python train.py --num_attention_heads=1 --norm="layernorm" --z_loss=0.0001
Each number is 128 + 24 x the weight over the matrix's rms, rounded and kept within 0 to 255. Layers, rows and columns count from 0. Numbers have three digits each.

# up: layer 9 MLP up, 256x64, rms 0.136, rows 157-203, columns 0-63
# down: layer 9 MLP down (transposed), 256x64, rms 0.196, rows 157-202, columns 0-63
up157:119141100130106162160139144127115186095124148112122159130081152176150143147107145118149146149139102080071156092130132093119172108105129119188108130111158100109179149138131156121095122133100141
down157:154107170110145114126118132096141124163116163141131096141077106106141137103125109142115118096077118165132080114155127105144100151169164172130131139150132136111104138170145091093140160071141145
up158:121134145124142096150117114174129148101168176098140113152098128111120149161132121132080139151126128107160169108151131120138142135116132117167106108115177139097102105116149172124156114094087141
down158:153145109126170110120130108163109141127124109109098132110123114153106101092115155109136121156131101129126169120141176112102156114126152107152148124120127146106110119115124104137093142123131110
up159:140132142122110111087135130131096153130088135092111122132126157112114121124184127140124128102139147128149114137093085171114121138109178137134083135161111121145164105168097130150124151170112108
down159:107119142109089139116100139114127119108129132113088132079094128104161106159134107183125141141105061058156126120119154127106153128140114132110124116146113150162159166117116109116138137138158127
up160:120133138129103092094112105098125114120096156166140106153082136168122119095187160185121116162108142104108140136174101170078105174143152118137149137125129114115075133127083126125131106132093157
down160:160156126133098168104086118126121103135131104103101161122157139135098154175155117090108140089126144137131083125141145112151139109127113096204129126118125125102123075168168147100179136097132141
up161:114146131117120128127125162116142122160133138144138117106078111105114128084106125175117155132111108130138146165122129133088127089165123124133127150096155158159105129104149152132128108117144122
down161:134135119074135151135122097145100136134088106136127121158194119158123123145160126060117109128111147097137101085131133139171123149120128077096165120139130127089137129135123135152168188153116152
up162:134092116165073125077123152112080131147117091127118135093132116132163130120079146165152109101132119045135112115157121175119166161159134131148123078127148127148126123109143084125155102144199102
down162:145173158181132193135126117146158099178143117136083185115151069150075125143119161131131091102141122184135105133096105165134138141142163122133086114123061133075128133123130103147094093152124112
up163:108185145094144150123123147090171125152067114162107112113117165143103112152117121150103128132146125130120136130146117124110121139157134186115100163108155079108121123088151138120109172108136143
down163:128141106104100131109131147170125108096157139056116144124129085111122146106131124122155147122184184120120098149108125115101134093128110107160167109115106103150112147180138134161155112131120143
up164:124124166146125160082092146121146143121120158162107119123104076113127143170147118131087133149137154128178133107159100143136088148115118142096153143076169147116093161128105087164117085123101152
down164:124121110184122170109110126115118107113089084129132107124152124151122131131130124087123166102139135163139129110086105156144112144135123109129165133108115156121111153143152141125105115139161079
up165:124128131120133154095156080157125135154133150145118134090116134115139105119115131157118159166150137158128083126141126112110128163159134116121102166097092091130138111130122137158150162123126132
down165:134157125129133139134149153121162120122083111109108086103152134169095114151163128094087112106134137103087150124103107106111086118116129130130138143149152087137172125130165125141161163121111169
up166:107149114146105126103159127090133155116109162142119143162167084135131134117139077134123119125098105123155116121129132124151157138140123146126107078150099140130149118116111089138163095117089140
down166:135140120117122141121115135137084135117132104133136116122107185125126136166122127149128160104132136114096102175093142103082106121140122092135152143145151139139107147175147154107107102131126119
up167:135130137129150123104086137121123127107129121177084118116132111153104114147130119118102129110132133130112111151107131135125148132106135118158077119147150103118097135111144136125121137135120113
down167:157112135125101124153103154150118137142158097145117182116138103117146114130123087132090136125120119138059119120108121127137143124115098098132113129114137102171097166160131126102116117122106113
up168:129137131167141115095161143097143084127153123148102186160114152131146111049138129121141150150112144122098135103127129137132161134099091163166088093152122135100144107088122142154137117178075133
down168:128134123077117174177122063119142114157158150101096103191133201108088150164117147133116096102107115136201122135155092101147133122120095129091103133046140116127104126102124130114126141106188072
up169:112124129122125168108130130127112102132151125185149125142152141136172138112103159135085113123106148130139106120128128105103143140091153155129144106140138158106161123089141128134095092111142119
down169:113095136154158139140143129105160146106099111073125131133104122120120162144158127119113090114139176125158129155102110104123092122114182131105156108107123113151116160156130109157129117106140143
up170:114155138157124167130129152148127138100124147164143095066130155105103147122116137102142103082135131100127137193109157142142152134106139145095133138123146137141144118146165178112134126097095134
down170:089122116124092117126133151090136142159150158139120109114120148116110122167135141124138163160140175129158107114149130125124106132147142115132150108154113134164170110110121115167130129123113075
up171:147142157133091169137119122122124103110104115125157105105107129124131138125121122123127137127090158129146117203133117078114104112162126079113095127102125145151143128143103084156111147119118151
down171:091146111121148124124145122126095146147138161138140112138136106143128088138119144166097095134171108149108146071137133149153163137138137170098153136129088128134106141090143124117147161149106135
up172:098123115103141162148134117133112142131115132167155122105104132128150114117088116145124120149136107146155167135149154152121092079126094136133168168139149101125118102123171144119150103096082113
down172:131143126147083139106133131116165114093155136096125121090125141158121121113133129117127153122104122090130136151112142132119169124119130113129114102119081175109125140143133143131139123169128152
up173:133143105116130131097132117120130115151095151116156141139168162122111120108132133117134135102138118102136106188102190114123118141115130138130111152134123114092130073098142099137133114144130119
down173:156133169139167115089144149156098149128153133118110128099113130150113092126129125133114137149103095112085106117096137114093154114134098169113128105159110122154133187150087151086141103139142120
up174:121135090110096164113144106094097138134140142147099124159121133096093098172139120160128120133104133082121175164116112108178157123138128130149137094107127111167135120143155090130136161120144093
down174:147117143130170109124117134162138103136100097130112097126118067100156144083134143094105091164140123130170120117107125170102116153116183175138126130121141092119155124125143107138164147123134145
up175:091163158166104125098099125120102134144162095133098168136172139178137157110145160128143104142096119095126123118130121158156129101091115147108125135138152160132144136104146103095118114185097136
down175:118165132107166159122136123142078112142096108170104094111137168145143135185181114138096107054116083073092150089114113146134119109174142106168121135131157102112126167148129127120117129134135114
up176:078146169125087146092150135148155151118086143125124149149125103103093134142075130152154126092120158130133128175120118154125128143129091131144115128105136126103105147108134119087136135127128095
down176:095136078135140162143102123111122142164116110146108134117156159109125092140133057119109106147112144124112136143120158086111120129150163104165127118148155125095117099136113129153136120134117140
up177:138169093125119123096102152143120145092148105122162174139184099153140124137105146110137102132132142141135136135107137129140110166133146115155144125115115159125151142062109090145129153158139145
down177:073108150151131128139121107144131142089137120138152136125129153117117112113143122160143165145158174117136130145109098105092108089169121103134124158152136119171165128132136108139100159126109115
up178:125116139112165068105148125112167139086103111160162131095148143101128126118118119130138160091090153099152139136141139125131142126094143132139166093143126154163135122102143135153126150166154080
down178:129128100133138132156117169160128138121092094118144134158121135147097132129131130135148083119156102109168148106088104131128132116148102157110143120131133181107149128108138135112121132130129102
up179:160163081126120143087148171122109129109119162154131118165160124108143105145136135138116171095096138158152131133129124169122143157150147109144174178122121123112141148122108110099093139099127058
down179:155118120105128116143151137102143135133135116118147104150143124145149121128142144130150067119095111133185136111091148106142099156118176112114091141152108165123130157111131124117134108137113150
up180:138149117130110136115102148169119123137127133158142126118129127121140098078119151099101112087153158117137151129149073159101106166145127158133147134142120147138116145126170113136115123122149144
down180:128145142128151153179153123084174122105118143140137105134109126116126143095094109129109086120110116099138151097137154095088101166126116114121115116168140129127152135121111130149130122137102152
up181:207112138121163137100143122153152131111176095134105114156142147112143145102174129103136178122136123128133118049083146137127152172132135148128095119129103127122139125105108158125153115172134071
down181:095175074157126119135132124040085122134109117094151114116156140136140130083157135129070084147137131141102144098165134147116187146125173090146133171122127152108104111121118125151086126140136116
up182:108140105121109201158138134150129116118092133139078136136122167112086123134136133097133139165133173132126135153124143116140152134143154119160156158160130126124125109084119115154112139112117152
down182:124165149128142105108149132082122158140183101155154131123107115163111121147101118121146118081117099137104134143133138123093141119122097142081106129115111144111120173161122123114144119104126117
up183:107114129133117156116147142094134118178155148146083170112128154151151140128135122121099118121130112164115128146138180126142134098075116125115120163091129145173136107105112139145111145150123116
down183:126119109114120142129126120145144151102094147114173102122134163097074137153152146090157150137160150172166133119135103149084129118142128144114125125127114122087100114122108158116091150108136139
up184:157110151115150154125092134182176089111148185120123109115126132116124103067126120131123130089112116139113137132161141146141122161107076167145135200144180140139160114119135156119108146127059116
down184:130167114167148087133141115176121151168150099150107132116147127099118165096110127162152139111091110124096119094105175126102131179117105124131123095106129110147126122130151096077100117126126137
up185:146119076127151129086122142132117115141148134106068141100147114143157126113130155111105173136079107146148110141117141127171096109118164198133165076111174129130169170116122108166116127126071132
down185:091153062148132118137160183146080101130083168121119118120140088168104116111178097077147156132137127179143130099132136139117119088132172087166155116164143134111126122126155074172150128180143126
up186:132116141169102145100112119100110153120138094158142155175161128109118119127116165160115136122108125094120081145124091147170142147146105128136115066133162174174141150141134141121160119118141128
down186:143174111131139126151138119138114161141132126136124134115178134128113164148138118165119102092125164155149143136184154108124170134137097132086142160088117130113129182124162131115100141095119130
up187:113119145107116159154133176134115130119173155123128105139113135136099099117130098160134132097134169104148134125148127134090087120113125130116119135154166109094109083131141158135109136121126149
down187:111141158151112132113122122124072134104143115153129161141151150124142113104100124098118108111196126120120112130125142156096178129135099110136110125136151090136113129123144134103156135135138112
up188:137117100119124154169160131150105102134133174130129094097117136095162122145123126165108097104127119127143160105159136141134100140100143147175103077077127141098109131156132189154095138146133114
down188:127138175105124095137150132145144119130153090102147183108108122128148126143147143143153139087157147099073123106138134115145109097137120129159086153129126129154125121132153123103138134150118129
up189:132134146107135129144127076175123113116161125126119155136072135151094124119125129129110141077111155150101131173133175119169152142156121134113096095151129115133130135139164074117130155127105143
down189:111140113132110133148121157151119117135123117136096099142134083111130141169137083107137189127151119164126136153149104144129083122108148150090116130129148167148122109139144152144170134127104149
up190:140129104112165127117154109120116121106120099090153117130144170141158106090111168148129103139126146100138133142120128124130126121106128140148110121133112136166169090150109180103109168131094158
down190:125118139126140142118126134161096071115119144145148098127166143123140120115126139156130129133126102083075158139107149102138128113131131156173132129104136076133140120109126163138152127138092151
up191:148153108116123137131141109129110091089109117102137142130121125109173127166129165107092145149125102120141125116138088142119155083140134156092123155102130096113149095166176104094165137118145138
down191:137162136120091133137125141091108115113182130163135122147093116124098134172131114135153179128133132116155127160171128087081150114130162131111101113067109123117149138121160101124146127091121122
up192:164124097104113177133169101167145124128104156152143085111073142085160112132092137125106115135156089124101127123144104094143179168144144145148160146208161131139110122125081157105175133156135154
down192:086117137142143133149155100106178146163144149127176133055120122162140110101157100163105150129145180116103100132134139144128168094141132093159128115130127128107106159150147111110121115141142136
up193:087166128138120101154109155127128171140158145099104188162091123138130161151155129128099094106183134073101149124148134121135128120149131135131125105106119127147121113108148134138153099127078141
down193:131120118106169145099120127135095125140110120099144109132108155167122126154103136132157106130068115131151155160099125144111119150094123178118099140108147132100123124153104123100093152134128135
up194:101191099068115117104139111130116120112153133153128147114149082123108108111155111108129146106129142089141182117119126119122140164179109177103112146173126127111119115117169120128112113158150088
down194:136131145085112121095158160135151134124138150123142144139099123090140169118095132125150177133126182154111184132140102140119145140073124128141159115116089114169137109159105123112164141074156120
up195:114140153142151092099118113147160143097126133132127140125142127086140128127122119105132084136132150110138149109099166075103143134142083145138126141111092111128170109131116120140127155090130118
down195:106149116133192143143126155123106148126140115130137084132134140096149099160138154098117151133089127118129133120126104144158131178115158130137143145148142176125107110103114142108112155133119114
up196:118115132100115138160138137156135169146164107156100111143172144141103099124138147092109092147113167089116110117123145123057042113138142176092172128111135132128134124095139132136120131117153096
down196:146101109153115141094172163149159136110165101133116101112165135178116113123094166124104126117091111175097111169121133160108095135133110105123121109139124175133110135155139128099121111115178108
up197:145128096110135099118126130156086157141110130111122085122086142158136161138133109120138149096133129117122112090142154120105155133102164137109163100131133103094148166102142104092163132107109132
down197:131128133129124147135104111148164141070104141101111115099124143082117081088131111160122109141128170156148136138131127093108108121162126102148074131125141149153126139114096133147137110099163107
up198:101142119174069096091117084123111122102209103127123106105117126114165119140195174197122096172103103085142139115109156118143136174124142165166149119119168127072175086147114131120135098102123154
down198:082168121122120127102144127141127099115167139109089141107118110124136104149125171160121154153102131112127121183113153122141134143135075101153137122163089118131111127112201119092105129121111176
up199:144177135122120145180162123144189143122104126145167132111099106137129129131100096142101142142121141071144147121137106107097096119128159127138103144136117110135113113154111107127131113178106127
down199:140135130155131128088153125169091112096116125117127125159168142101157153137107163134115141149156089126106141099152127134107196115127092113144165092098067126130117140117146144115137119135125133
up200:128067156144114179105093115150119133133126154173093119121150131140090119166111108138143110147135132122123111121164119093131146157120116145062175119171135125147134165152122150142156150097140101
down200:147166153127118130117138133108101144132088114132155138110145148139138154142155124145131122122150134175159162105139148119174113096121136132160115120137096158183139094129126137161085126106130107
up201:082132149106144110108183147143139110117152131136087129162115124078120108112107132148143118103124117118116123178124149145161126173092119122110107141077120161122124120082122124144098148126133141
down201:119128097149127127103109119117128114125094097136137091102131118154112128166157111152148166123123162141121128120120138095111109079139100112164113143144131136141135091136138109113080131132103110
up202:171110114147114118101057135104121129138134088128163141167118109190083137122140126115123149151140129143092117118123153128112143126114121139158136157113173100071119148119114129135134117121086128
down202:093154130111138088064102109109098134107120102098130169116131149157101159107123096104099157126156104054101097131134090133146150106089088111130135117099156126152131178130132148149169115144121149
up203:114143162169113152119135136094121116152123177121099156146134128123128133118151107116132091165108096103108141155130124122143107128105138109131129131116121105140124148127116137191071170160090116